Weights of a small GPT-style language model, trained from scratch on English Wikipedia: 6 heads of 32.
Each number is 128 + 32 x the weight over the matrix's rms, rounded and kept within 0 to 255. Layers, rows and columns count from 0. Numbers have three digits each.

# layer 5 attention value, 192x192, rms 0.0357, rows 130-170, columns 0-95
109142171129112092125118073146058107132115136142124107218104097143120158132084152105137128154059078128127063130135063096127151124151147143113142133128098105135130092120121101149097176079154113135110099129149142150130139150111113164162161178175096096154142153103159117166110112104161162141
165153153123133100110120120120076126134136107155075162114096076121045126099138070173147138109168141126143121153215129117108089077093172187122101160149123120136144089112164108107075135143129135138145109079109164141108131131148133183162083118109179116099127151186135095106189141161185109192
079094107103109104131100148134134150142124125126124179088146116135132134156193156149106087124111153104129154136116148157127152155057076130122127087130119132159147110107116105146127135177152134121137114129140139090135133114113135129117104108154120135115122107149091154144108129156081152102
141176101104122156087098136133113143141132130105133138127114110115150121091140057169109127155108123122127156128159067103167124117094130114144090119159088151105046087125142127130136094124085138121160101148142137144129128077129100192122072112144157104155156124172131137134138116154131157131
124159145113153131146124113136078087184109123109169137117094153185128145164129149113108119090103149121128114095111125050134161141091104079148125129138133155142109136120124103159096083148166191124138166124170121149153177093175059128101123065117089139142139124092100127070133170100114116127
132137122122108159127107067135134107101106140134133123130136109145145122098122128123153087105127129121140071130127084092128130105147157105150145138105173117116142146094108159100106141095090191135139113130120122159162111128119122146091089124175107156106092163170108120141134143131146107150
079122175086158072124111069095132109164106110130083095141133134076134159153119129077083155104178102103126090216112158116153143126202121164173154102102117104156126130187157070187118085096164146106140155152169125133140107146110081166122132144152146084141145121131118108163076094093131149118
168141127068100157176134106148124127112168126105103077149157098095098083113109102148106123065241113089126118125069145124109143096114213064140144187051108080143158100099126116079075128111098082148140110083117176132173119088118119191059171128093121062092103109160149082136105173124096114095
128167111136136200144131166141113126136107150120116147121099145162140138142063137157112150153107176102128166141106111093153102132096097122119095131114112071077139087148150118092152103163122145126084142122143136165175131164121125107098119157187114137043150154171159142114124117071110128190
134163129156114180164111137126096146149111094112178090133159117146155103151119128127188139144136103074102099119134167128177122147120126140104148145071113132104124085099152104156123054119114107146147095151104147114154141150131096148086113159151060146124120105094083143122131117125121118176
146124183127173080136047135131105104151073122135048156142084151105085179105073115133141127165115097177161100110086128130099103105127173151112092168115157106162168155090138136090147115119106137152108110123182138132090100086156120181138123101105083212116149138099145114147121116100097121161
071122087141125120129135068131093182144170142093062107074127109118168119139114127085128131103103182123148103117090097118159073138134201157082139071140095095098121096114072151092118116056115114115115186142164112166169144115123159195159088101099170058125105110101109034096079090118171081081
096104125138149134114151118155132100062096177144126123189129080135133086106142174159104112157141115117079155146160155145159134160080099140125108074137158158084118125139123146215116083088109170150093123122041105129099088215138119131116124132167143130102075088092143159156131143150112148124
135111139105143115169110149100156152121120090148180106130132115124138143099100128146103120101103166143149129165096142128128142147128128146144110132099135143141070141062154150126097135125174091095131138143128167144134090127116170132129168153089112135164142167088123157176092129185092114094
174109190138151142116130103125151123162150102041134110143082090160122102159113097180139190141115114130138089114172159114146114152149149076075122160169079111163125127124176129118140132107118159166119084127095120049135149126128106125108120086129123157052098123185104088149159136109138134149
143138143089098141112134108117180155109161114153136142124109136100123163118159150152116091202129128103097141121107093119145153100084116155205102134110088127129165125112124091136141161183132065138156128184091166180151107111153135160136086127106140083096124136165148125120092094183141129069
056120115123108122160107130119114182141137133142151116058144115055185131131126106152115079136126111147055131157170159126083122133119142114151103137104125098149134094079110172103162151157148138134094118112090140140086091171126146108203123169158142116152148177119171108131121115088100075134
137129141104133106137129120127124103175137121150128123154077153168089148135074134149103111124159079145111083163137085095125144115196095142160139115110119138142121151174159044103088104126127149111155142170157114146129122100182149140097150161102091066148131105074056114065084127068103147103
196138138064153136110109137121152141153097125160114122158145174105119107045104134137056096156116092196157101148170095083170098043148160121164167150136127144178119148090129088130134191188087147067167106131107161110130136081172152080142116124084147117174107156122107135113132087098119180128
170117119134100141097084057174139182090140100135167070182091076173132169100105122137176108142122146068122111150129097077138112065141217140140089082117175118151135094161092151150126108146134170141114140162140177164156091092138104141156106159143138142133092090116116170115140052122117098121
143172067208160150138113124085082055141145126116108116106135093121096140151149152067158137124142088110127168161121142119189072079134135095097111154138113139102142107180169155168110167162108121174153113132081125111080130171102059073129109117181155124122080096113150116096133123154110157129
141157075134137175097129112162070148169141138160159134126135083130050116078080138141148088137098200089095093114163061109182137152107106075132085093115147087101161067128135072116153071146114172109134140073116139146108118100131131124120097144144094104147170110166094163081169186120128132075
138167119107129123153134111129161099188171139190086128182133134111100147124081132124083115151106104178160124125115088184106089095115102088184134176169168153180092145139138115115119127121095139202152083106127116079147091117084124093139184106139127140103117140161115095109127152115079173141
113115151134056098152077147080102116128186127119121143129126112092111084082148154139169076115084140111085209152128181132120114130119146133148157147108092141142106071129101126164133139120196123082142178159123205131113114188130176188156195127072106078168126097133119173119143118172148103101
129131112146147134085140143126160142104132099082188133069170098109124158075162105164088079114100118151078146125140113152121119149118116121171102135124129118114135111103092131094163135145180161128098102116091111147113146117078137159100103114157112126108085108108108109122132127080092134157
123114111096096098109104153112120129109200091136130160183146050094168166145163128157076118176117145134080146176085114140146137172132078135152114077141077087116132147100117171132128105138146099114090146164117147140094084180120123125107167140119113128069169125125147122158082086158126083145
150130178080134113167108163125165076133128136149120085146124139097088104080190111086201202117068151142103096153094106125132133075116098182174124107097123110140125172099087137109125124093068107116156056150160129100121067177127187163161143071077134115123116120104154173157157130173138110134
150114133111196162113111132150160197148142157132113075104131154109132101087140117112131156152146171126192164146085159144177159074137135104114126117155107117151138106142105166062167084160113098114131125173110147108065120151116095138146143128074176158127099114081108178156142133026143164146
136124139114144149100118131152147121108150142127123139120120135099085151075198084212098139098142159158083079103104086138132148100070147152137158145124083118106085092080102134095129127148113104103112105111127122137137137119103111165187119162112140137173157155136116131120083179111113142120
159149132171119147093101140127128103108128091124104126105173132125081131120109180155132150125141162176071171104143104091125080144110152098131177185125122119155150133133192139112083156144158182114157115113151155128115102173126102109089147194127108103147133142142152170148088188149068146190
104155108121081047164137111115119125142107079145202168120176153140149175119169074153114163221134161154096112161180111103142104142134079154147123128119117127092087141133168139202144106106121099138111116123122122171151148126051146137097121099104149165123111163129117059110090171119158134189
080134150116123127148123100184126128149097096181076152125194171144135113118104151146174118190172082151073135104196175162142138081108161122112100045167119161186133130149149158090145136129090131110171092158113110112149132100127151117126191063071145091104048137144194164117097131154117195147
158151115114111166157145092147102117189131100137125109172067128054159138164104165092147096138102123164137103059081139122163081154117169133119150165094147087136185152095162153156118144115091176069196138134165142103143135102122138096131132106160088129099108165163164131090113127141162154131
182072143117114132128110118107056097173107123096164122147145150130146176133139115111103142164142103159139111193175130124133168116111083117145147115156128151090112115150141126122120159153079161147102117119138185142150106079145183166138135113151110131157136185173118124157127144148145153145
180102129120111130144140083137163183161162167149116164164139138137112149150140174155031080135188100126086134155104130169144142149145119099143106184101111182107135070146094109147167088137185162165178082101107056117150122078156106123137141133152085130107122149175163171128071105070120138157
103110105172119169139130130130104144161113150062079102115112113169080181084125146104156115134099179091090176108151052087128126138141124116137107122084094138157166100155145100151092069118161137172115142091163124129077135109140140121071144160071074091172077127122142152150175076115145068130
073103089109144132134128090144086171157125146174144143145062129165127157119070138109099132153104112153157117132161121103162116127100136127178110117117136134117130106156124136126166142108108192151087124110165107127090104099141125143188148105146100129134137174069143212105130124158106170059
119172181112096089119095166143161129143135125126130157193077137134141158140108112096123120131139160123106126160145116164125118104087191174101131147099093101142082100145124126091063160203101136139136161129156135130165161112137086135171146147091109098156136123097120146144136186044115076147
057098153104084129099139129148117144080132118130110096135184093078159149163157136124124110139149180160166129094137146129171189132141081147101097178148155176136216129117156019118163119150131134129124140059102118158136094123169128099169097152165081126127119113125107133078141178112123143146
080099120206051205117091078132117152161123111122140179089129089135145114116132137149155055096129145139138126133050099132166107126076123091156174073102169167109090134106097142077195049204137115151080142122127115129156171102086162160195099147187110142180118084155118102168116121133068101142
124076205128139152089047093114113143090106145131095122133087153070125117150157137165116131101144090143150129150120089079117038029089108141151104113093128113103157136182078158122126181121162149112151135108182094090085095166116083121162087068133119162085134104218128158134122139156153111110
# layer 5 attention output (transposed), 192x192, rms 0.0442, rows 130-169, columns 0-95
159190057142099184118139134097148130108107045120119189052184147166161143154107147105136108108167224134140126141119132141142093058142155113152105146147166133139134102125168117074181123150095107109156150120101148113099093092164093107116133093109186154104081131104100124136127096146120100153
114117116117117151121112126087169146147112118151180116164121138168183138129086147128065145163119186153117141161110144116149169156149129148175144140125159110106135128145150130156162091101163155143132146095121096128124106157113093136063132135128085100145148128027140189103078132108091115113
154096157160146162162149132147138127095130188113125103176117140118124148099084101116132111139138096139112105145123101101115135137167144111151147148125129122135134175134114139097128131108071170158112125155156113126099151127150121142132150137127143102158165141100118128102121153133110090147
112147150139104086129115135118117138144148122153118120138152123118116151139123155107130138079145120117121095143098188122078100160169133130125134144101144123135176137118160127113117153113162118119103137148129114110099113177147117133078156166098137133111108126130117153127101121116114113103
103079105175144107095117114124155156144148168112139118132131096088098125139119094139146077105106075124119168086115114140112130118195114111129113136115126143139156126131170150144149144063133096145109116120090108138158108150096129121135124155153162079094063130183172123118116119117144122112
141150116128131081080143165142116117101150133136125113116149137136106128169128119117145135136135120126126155155108185140138099128131133164108125118097115116106097140122113130152131115121159071109087099108123144097080159151142108102126171150141089134151166147051161111139088132112108086082
162159098174149164127136119153130110092155128076159125107165129134114094125115140139195146134097180155176146135098110127131112167125159119104075141138142150160192080101151179103146133125096161146119150090096148143100148146134148126107138124139135143152147132145113126090159090180092114143
132134086130122081099104114090143146132143107147177151072117134158164179125144177142205154145074120154157132133115112120141140142111107128122136106149155123115140104143136136154169113168165145133118152150097099154105120168074105169119074107148103108105178137052142151144069134076123077095
129144125128093120169145084128158170150145141149142119161155100088115111130151129058157109102164136112139088130112133120121169104119167129169187130116126151183127131060115154130111130121131146144155097153122138110105139127111133151135142122146148102130128102107086157151137143142144145099
183094087097129139101112104158145145141143126087159131091135130120111153088139121113110159145133168146182063157117123129131098080100095087131095142141126111145155096125127131115131142119160102118079096103164137123134131126082120142139116131115180105105127148131144134142136143122139120092
127132064049097178110221146100133109092135103126138106070143122148156088152205156099155076074122144065074124157138110141122138114166114128135124089092183092118094159151130149098138125149127120126140135161121100153164127150104136102182186151094149073095097124171104120101156134138139120147
146150147088170139133106154157091125117117122151163102151128106118093128145124080187125178107164093131124148110124129091124161106117122147159139152162131121135092142177151103165126141162094127062169106110063145117091133157164104111157127044087073158139177135195136237169090109166127162138
161117126113066166148093112081181125186084071100134199108141209118123162114112106106107186120078170114140130070109080154123077106134114129116117186154130104144174096098101111133150164124150117178164052124153127085133195055153119165101168127133160129132169138122102118061165120128167103134
156136131144123117096139079156096127150169139118091160096116142133107124117175155128140142163130100074147129159121096121115116089126096135074150139106137131090173120141136156161172098144102120168130121095151118103140150097114129112132066128157139133103111075168126069096147079105145148142
122140123119131119147130123114136109110135154143151091099182137131070154094130150104133117131133145160070125146106118130116186143129107148171157078125170171122136130123089139108113114200145135086149188133174163213148093102133119158124140160141139072200115114098142187119128129123106102124
135144122112106147178144114157121179114118172088095134131086079173085090171133089102095166128117142155105197148112167152144116104124145153102149115127120137164126080153123186152146113099094156113094079097131081043093131175111133142129178155093141150144205120074128187133166185108103126182
182159145122139167142135129135116107110136163121089147198088201148125088114118165148125192129177111125188147126115135163174104090109150140071141143148171125098128156166159115125082095116069165082155158132119094090134130095142119124095138108113170164100137079140087146110119142178160160115
103087091133142123094129135140168137115093119121108116093154074165104093125168102115137127172110179090166182130077103143168106100115138087124143129162140109117173094145133213121182118119140066178123110103140102121129147164076143114154098075156180144104131172161154114149153100153198120128
096151140136074139100135108088121117075175108146092143115131099142169125157218128124137115117119098095110123114049123138109119211123119181092134095129131145115190162162097160087098083094180103114112216162164112128175125177114142124152126111122082112181146176162149129136142101169129121094
135186151138155109166133125107104060116147169134152144131125157101091093186155150115108104131102137100114137153123141146122155099123119175139127182105113143109099137147171119112088105138072073065150139090139128121101098130161177134116169138120140098124211126133120104113162141103159162153
109115113064100128158133151159145148135133082128183143134116159119143123113145082173086160131127168133109104108112111163092182151091091161131147159142113146152156133117131071136125098087168152091096124122115154129144149088176178206112113148109067134131117185097101123159172153150111141122
106095158105102119149108111078167118112148136087107115118119149137149106148180081144097110105125063137110126158113164164064126096139122155137124174117136129095134174132187170154091122099129127154118129141130089092127139130091141179058142115143159129078109107105145129104085113106147102147
104144107143091112130108109102113143086107096098131140089151169158201085106197170086208118102138123120130131130107126128132119169130147140090111084158146121072176145108111155066126160171152098080161134183145097140135136133108145157099149147178124118175115142049119108115138170165100112101
137064103103180139097170110165113174152110104160122118105134139122166161126106158145095176136132089092208107106153103110144143094128092139133131110128146110096122147141112137084144158147084124159103116096137091098129103127127142069118053082130161156106163196170124099126134119109132142112
109155132116109115168142135139098091105107160097090125169121157165139116149110128097152145157154090125110156102125173125128129098125139168126123171145095117149136158083127149172122119119116151139130135123095136114142068118159129117113136114109165123127156123126144123138121140149189133128
109144148142127175166178153120147106141068126109138103100131192129121093126097185151144153111157087104163125090131137137116119116111198161116133160151149122144125130144139089146134121096089174143189067119170106097141174081171162156112147130136152084127120116130101092112159140142128160132
064140097156113143069143128105108167098116121174118141132075125127166166192110177212042104126051104149184136117204170184095120172137130091100095107115157121151159117124151145142125136161143173092088148111087120127110136120147103109102141191140105107141110118135120138125117151141089108125
059146135149062122137142103071104124144158093098165145146124127149137149177132193123084108145161090110126098156189042118102081168059101138143157138119147135137134165155120077179106130125107168079142137135132153194183115133240121135071159169190170130145177141137106142100102155194120143125
109122144131149107133126159108092091103171107148090131143142128178169140136081192114135105169141036112156156120162136110104128130175103075123094120141168117093118148184125107133141138107122140141146127114108138156117086154119150117146155102149160133150123105144152084123156160149136137142
096149140110116123122152154157147151116121083131115104118134156133202123130150128112137127153147105131201094153134128164094145133117109141125119073130147127109138147081099077134122098117154107172081114134137114139180143117121137145114104068209151156090127092129153101105158107134152092080
090165113136185111048082112114121162141141177173079096101118130163172153185085111179091162063208082088128177119119172216169110095095062134076123122104105121064067078143117070083149110120161161133142143198137138134083166077111168094146076106155086186126079099150139103145161152099148128082
226110108123166137102078178086162144108157184151113077156084124125189141165074163092086148096099061178169108188108077122139131104199084070191147156109121085097132159182111058137102184072185124109194078072170104189103082165059191133142083094134120130063165141166033193083095161119144134084
132122146103128086171047156107129119154154082120085115130157121130132105165126169096126116153116134070158073129244141121154174140114069106208144185158088070078182113023128115149102127092112123161138140145072165161089116147163155102116171136092168160103126159078100151135106134097135138087
174139094110169126093105125171153197133088111118135096105089093129171133105155093132052133092184144073072118133166110114147181163093109177127139140125169145126054070108098132090082148175132162117084109112065088153111114103109157100085154089132161201119118066150147145143091117131135144132
157180112098124050062119145134141174122152137171142122090116138089090089113086148187147133115057125209162150155232112127166120068089081134106213100120093082092046136180201122172089121130182127056068148133096191060142167055054116150127172133112113182122154090147135141132060149098148110128
136098126085091110137116112130114142091127115072065216125114094110125083127145118109129060138079090112156168126165093119170108156077183151132121101123100137087083117143130088151178106194132116112202115134121138138176137104109019112056096109172106138113143121144125150156150114106073149211
113087144095149076128147115144101120173035083097136111099173175154160139146159129156075164136165160146139146153137154142150136102045144106177117153118143106126115149103101113185144120107181108141118171072118186129161100136118125145066126141158068211098101161140180177181039115134072170101
130131124122158084103134172131076103120144156127163153116140148173184101142060157176108130146163132162104172156059195174148166068137126108152088163134148157132190103155192137145054074179148180061125126105135146091084163124136125138100085158156102111154129171061097194123181122143129166099
089177127090202113131153096078096167132160114160189062103090089081143196152179242137119140162130066118135081133131089070105067064108060068174120122127114055128065127161128114082124166107097105064137088150175148171120141121124085077112121161092145141159048173142104067116159122181158130153
126138146101048106111194156153000241141118064141183148093157052155137130235078084130126146153082120124117162144142174164146125142129135090060189157182034134108192108100095107137158141114130124105081101102142069159163127111168145050042114202144111183158151127153123064055182105142148063154
# layer 5 attention query, 192x192, rms 0.0358, rows 160-191, columns 0-95
110112141130113141109133120132136128123120134143131101120118111096128131137106128152116127111154138130120118137133130123136148138119118119151138138117117131149141111150116126147131112127117131119110108139152103128120126139124143126133146114124134106121102141123164107144145115138148120117
135141127167109116155103102176155129133096148099153142167132065133148167116104093131157134186128097144153069109107155138074066120141102104169142160095124088130135161088110095133117122091131132154164139142117106161119157112160102142114146161170115091169082122126214110137172048144150080142
148067132139124132141139155093163125172125125156150117150160157125121060158156096130166155128106092151168162145109115157133136133128118183097154149132113126121154136193117125128102181133126114134154138127099157137146128132154146133108134136111126106132157127094106147162131151177139175153
102150123133150141104147149105129125145166085133116076169118188127146173102096164119073194161102130174085110140077091101160100202171145152188071074165161118127113100079127127133113185163106102163064133170068116150127123088127080078152130167091152168115167147101124135121134159109141115093
122123117132112105118120123116136163157147128158120138135159162107138099138142133114135118125088134126183130115093112114110126160141130136137125117161117133165136118163131128141123160144097099115146147138136167134116113125133082120153096134130136109135159160083108098160100134175119135141
105141134110084134151110119103106116106134123149133124113098143161121125144144162142122120134133146164077156132095121110162177149090177111134123148093146154159119138103147123147152107130118140116090146105133075094128092139101188157126137121108107150130137088158131146120120175149146120125
149109093141138113121162130102088099141113103132142136112116112143110113134141126126148114134143148146090128154145115101160149134113185116111205140130107131133106137136120137083139101160140125126139127144114133122127136136096117092136121131125106148098090141137117122143110141137125131124
127151164101124124105105115137153141117126143069134152153132119102167148096120107149111142088136101097201113115124140138109101114154090137157063058127125148105120126143134107144097128103130122101132116120127134161124165130155102150104164092142095116132120109114157125121146095090082101103
189130156120103098134166079134113090147105096115056186145099125118166121106145100112162092090116093107126115176130080141117121147136177124079119123063139157118132172149176139052084144133099068128129113172100160095160133123103151123158131110176119150146111154106119057178112132147111095153
099126104180149146116165131084136112115156127120091154117149153148144072131136132145157118079167087103187141090139117093123093078105169148153110155101130117122112131146109166153109100159100085087129056089077147107140133140122112087157121150064145125115176128097081162112096168127152136151
156134113094153147177102114122070125121139134103123163105142094127105076129072114126163064090134116158140147118184112198125138104144135149137153158151122144095151158169076091118078097161147167100123183206099134173112095129164129114157099115156134109071143117084134163105125119093143113113
143131103135089116126122116173110144151152122114159092130173101167159153135125121115125068142133082121089100124165101129116120140138131156103160184128105147093164091130082147168112118159165111175158076127149144132107192097160139115140133119102090121138075127116091147098134094163162156132
098114114115135123097101106105153145134134094114106134089203079128201116151129161144167098114149114151149097134123094132146128156073127116119094130117151101155113163152124146113146185152102138182181145172126114142085094135131127102118121127122161176122106144144079152133150116163136099094
116116153149074124150182119149151121149139176084130078120170166132120115149122155139155139153097177127152104113161115126098111112191130166084127130105100106175161151172131108085114107182117142123152133133122176101083133126139103101186144118112084104141105164089150154123087094122132128097
095082119119099145182118088156127138141101146132115092104098123108133105102099129169136131065082079181101146133170098155123085152122135089177100132087142161118148147091108093174141131140055132140144072142177146137115099120168079108115129097082080091138134193129128119106110105085119181103
116146114123088133167122143153108118117154158110088085112119099096131098150101068129156086093107117121146153105112109136136139166104138139099105168127148117175119107163132170047137134095134075183120184151105141138119133106107114089124110128122136081171142133127071122147094132124153166117
194115085115135095110165083160157167181103128091113127158107083117123106161134157172188180147073068132093173161186146135132100139173113119115148103137133115096146144088122105110100121130121133145134104130068181118155183070107136112150140153078129118090130130155102209156105127121138106119
145104163086134098087114099191118169130090146124150154130098034077136151111153126152159132207091182151132054088108142152160153067100137170081149134122154123102109151148102111130177092175191161147114144129099134159121147135155074075174113123075148081121129103116066078091127145079109118112
126081133120155131137142155138125138092110138103144098137137113124108130173116129127129199123066095112127138166134088093136139124073114163168111085115121139134129097103119093160142160100110127090161093156095142198102155103103109165129077201121100086095115157173117128194068091182097092121
131152103119196103113151114136112154178179124157134100157161144158124107175186113174131106142120161172090104131182145101044191137119101127148093077125160121115141146112089143142107129080112122109161143099141186144155154108152144168095109123100109090162169082105094122086125098108150104135
109146128132125173192129119094121106160194113128118170134175180146144119141122129090133165128133160099124141076076101086120081119102118040121085147173114099164162088138069135054168157156143151120133106140118136129078129115123139187133075112129169133169092106142136126106119104147122171137
178170126128115131097119099122057164105106119166137112176169163109162106188107174064099122138095152119137097104051111167165131107169111105096100159115179123136170143163164135131140108127153130128148085154131127105141077125110131090085093143128157097144114119096108137179151136110179082103
160095128102165154142133099123119131093150156150147106140172105073136114115077183140091110121199131101131151117117090116123160146132081117165141146126104126102118122123108068135132111143125104165106159090164153127146146152115180107174144117139122121100147094122098111158166112147101156174
116106139069169130131092152099185123129111111145136081108183156127134179125093133093164190106143188143138129143073129140112108145122137125120151174110140107139173142106133129148124144135073174147145166158176126120096145128121104156161132140138134155111071078113113141185175124135068197111
157142137140131116141121151174106123108143117120179138098147112180152107130120163149184185124153071084100167118114130120174127153138124092138179092103133131159122093147126151060127177131142076142125128155109102123164070120130115143101108075149140154070133143082136100089124123121115131120
172122087135126171156127165130109187179129068128135137178129159181150117152163150114165092167106170082135179119114091184133111090119156135135141140137090104147145118088077112091148173149106098116136142149098090112130106148176186117068131127118088104113162114147100132106162158051124122128
168114122140146161131142148132100184161098130146154118149112133143109101161118072159120152150124159080190123148126126183125158166094161120158169108173105090093099065149119110138150126053169173143122125145141143113132150095076098134072056141156121057125152111166104132143163139119131127121
138183133136138080154205125135104090128099128137146087106143136150221114135187127098102133091160101120129089125146140147116188116113128182178139104187128107170195165135107151117134123129097158141123132120071127058140087185085125105127112172113168164138147147162134125138117112133109190115
125110164171153183167130138195141144139166144120138065200152193136114139091109122104137124114141145191100108080144160139107088126119075112153080144144128113116115177155110149104105128104105076121155052151158112134138128159143113158130147143128139168078129200137142133088081099123079102118
153125131135091133082087092105107100101160141084142158183155114096104093178134138153116106163135112104178104140106128130113138155149105161115097132141138132147094156134150111131135100121093123131120125147113092140092148119157156144085148126069158120097077142155130168117092109184170155130
086108159159076138120072117141100148087106079178132134064105167104127175161147147140138092143114120164143145174085159150107161131152121094116093120112139063151187139164106153104144127144067144131122136074170080086136112131168130160113123146070165134159133158112121168117161140192102117103
114127140175185090154182166171132100110131132088169120084142136152166118103117120136132157113208089138123114157132168160077098102114161120155151114156123099109109158139113103150177164099142182095156102142116193116098169113134173126125117100110124152092087165130097132131104121124151077169
# layer 5 attention key, 192x192, rms 0.0355, rows 160-191, columns 0-95
167216093114134134116131135128105128095117081171068156112112182148102048138163157068131064112128168074143165120085098127180200064116150183077148125162137129129082122181173173119168133190131110116105136084116154076160101183086091098174056113137112134126172106117049100143083207129146145164
120137142099128136131116122108118157188172174094170127128163089123161134138121095159137157148136138132129101133159163146110092150125126107149097073146134129149188160111115155122113133090148195138153122143155143206128149115112194142099143108160146152142100151144189149117151107152150129139
121080119073104166112120156085142113123119104110127116126161131144075118180112108152114147148111129131117135180145147152144178131145126107107115111099141105096123114161106144147143118080105086175147102201151137065152075143119143104106171144122172121145163126146131107182141061222151142192
155064120119107141169139112131143094098144146076137140139095055141155160115118132156136136147138106120131107114174121174100102109161079079132164143141150111136138196128090081134130117113133112119178118156142120114120178152162092158092165088121151112145068102136160161130147077134085120142
118158105057157148125124145137119117152139115164122150120098172161071067142134126129158105118157158121138080138129137159116167143119112137069174082116089119104110110135109158143102110147124123143099079142165169088140107166106123160109049138139171102157186196102110146167135132147135142134
106162121109112133150132058151134126105149145131154143166125131111200132096120129169088114118120190126110151141112151158128093143127081091146100108129133147155135151119129119120121193125175120122120185108101137130118133101128126096114174085098115148161132112156176120120155132115130115102
086093193165070117147124127195126114150208179086148141159137052124198191063072097128115162115165117120115119099128126137123079079175073083181127154190091095142199141141126070137119140122176169142177152112077097224114164104144115147111140139135107169205044132120187196120155130127137066127
126099155122113160175134059182106086067153120130136133167122077108117188085045098110083102146128117132083109133072124082104079129144086058170095156139076058123126136096138107137104113129131117119124140116108108177106162082130096118157093147080115139138082106136199091161115079113114056117
070104138089145154137167119121111151121150143151091107125145102128101114111156107178177150124163169121098072149151130124155132127155182138084108135182161158129169124130139129101150113132166140118129177083197119100124128144102121145150101112089158153109142132086155145143108134161107138088
146152142159137125153111125164137125116126148102183072173145111118122190127109093109132163150121125153076106157131149115096095174170082097189135114118177176157156149117149121147083101103119158107121167161088101156103175071099129109117180126142113152117075131141114109128163123092106118094
135098118104107147082131149141149121145186063138127121130116140137118106131154153123082095092114175163147120110102111113132174090148113123113109097128118138112126113120158128154198146122142106134131095081151132090113096170123150173110085114151106110141193094153128166107122142108117143194
117146137098131094045080152140125145159150120177150112107170185132150110122119125143107135121119143101186147111136134179144181099191116117161164097123151098105107153133203123126118146138112111121134170105155087147098141127092149125076130153183126090076132129099149118100121126092152119088
095122124161131100089119132110129084103105118143184176151103211107107166083118078120096153165128086146163192124125140153085118140202133111133146096122146116126116100150151135102141122171189129087106133090143120153161171103112110134163189125177132155101093107143198180144130164141144132120
120129143164186123087098184112170097084119097146059188152110138056073147146102120163170121146152098122159088124103094122151172159086143127143121114140131156076063119119160116094163155109116108143169145144082123162170145090129113166132144135139143086166118119125157082178107165072084119126
131163145126118097095069151146142111139137079128179174126171106095113181158173118109079090117122119082143127102129134175157183133115122156118135153178147103093138093120103156125094173100108126111169118118120162115133131115115093123128107119178097163137139097172113144106113119122092162072
155090139118144063124117117092123093125107108113125085192107079131120155136120111165118115188117129101153121102161128138098113122108116138104113110138151147144046136128162159122124129199092134120143114094125170111161160075194169128115101111166108097072089133093183112098126059106117131152
097111128119174208119157103078164086135083152127094118144098122103125102097169072100183115113150155077132169123129097166130165117075145133154123123192164127111134172146144079134150128112128072076093150119117132054147122130148081054136130130150120107089140105135105107185131117103122145126
032170141128143173121085194076113120167102119125144101076086157118156132097168130086164141155154098130126107143163124130066140137187120114106103141108117111132155111134119183161149129150073150108115141094145131114117152109159160157070154116182193102110096111137105144139137135156119141177
187181083085117109102150145130124108148136160159132155158102130157144157109122078158116113146157110132112178114124114125112153085156139123084164108122072116159115180112144159105108161099126086157129092108118176101094106142126125139110145097119116106128120119127125156141185150128147143119
124172077143112214159100135184172126130125123113155097160112115124134103123159173121122177128102116098124157141128154121159113111115122096117085104089097179092174150154121089115110105181142113136092101176126076112083114119140161147173156114151114122124123077139146114173119091102124119100
093143104155090115146099072135086136087136214132105146122151206142115109161129132129114126170139177165168148164123123108135160143111172128168122119131177126115186127117165129145113121150170141104146081141075107134111094081121163137165109170151128047093153148138121133107132116172134174119
144101146138128181134109076085084115151144156119149128121099105156182169109107112203141116117122094083180097138109143099061115179139096150127119092137107098078166169077143099140112117137114167123116127091164130192090097138160164177082100128160125094155130152131181138127139102115085189107
106121170139086124088162113126128158185108137108109127102146127128092114135143164133104114125092125136153137145110160126126102126116120117128166088048137173137121150120122157121100168111126185155114132182128165118125116148152155116119159117150110153158124128149104090149118088144126110112
105129144105102103096152138128114098051171144143093119151153148139182134137123133133116108123136098114145188141133143136099145117184153134100185127092160133091092111209147136131150082086136119125120110098110162140129090115133158113156119149131138153136157124152109171119027118149138187146
134116139097140129169167102121059152135158140081106133175141111111086170161111105141093137145119120134097142085124103143127139162120157139096176155108054098137122133079144116114095197118153099094118134101132126146169114103119105148160108169171151092151131095118178138144150151102172089145
120129117132123083120132088170093128096097144129207114144052149117137115135112107101128151133146095124113107128112127116112104130128129146122109087140165171131110135110170107122156160122174135157033096087126132160148137137139103147137127104133142184154168131085121096101130052129106101143
114196116111096141119100136125124124105161127117136169065119116106158154151120130099124164089132072130121123082100101086109129125106174063137132118105106122129158182118124113152109145141070076083134128091152095207099131122144148145126083127161099159124079161089183202121100066120127139144
140093139160168166156110117113141147146092083090168171184124120097130138098050083132129118128136147168145102139100113146159106123117151095123126149133138081135134141072105111124091116084188164129131129132089157173133166127176130129127130147158114093090129126111129120117101151112122083165
140134082110125103054134145151142061149127136112122152148147144121119135115151127116137124118157107119122076130106125150177160172146163098109136148161115119172136087150143141177060136168092150168165142121131123167124129113110141134155120124141126139146168117164068134203156136093131156106
064122163131147132167132115170155114109144071133140131127157182148121141104140143089120105135127115181129093143076108107142116120159132132161170120108130110137116130115127123114118115154144157128124178103157147110091126136119144143116168109145118111135142141135176072150114122099103157124
185154164139153167110117117110198118132193149148154149100065111151125120112136106133111120149123116137101129167122094221120091108185129100179120149085151136131091078129131129156099175100184134104168162130112131143109124101134142094095111087094145127127120111186153135136115116086126159124
136150126126114156115103126119124115085109143091151124142110170099154112134151120154076116138103081108181181101105153105203157105099088182104116119140101129178143151123148131157167144073169127130126159142097156109143096121128126187132184192161075147156138153116116134120112129179115159126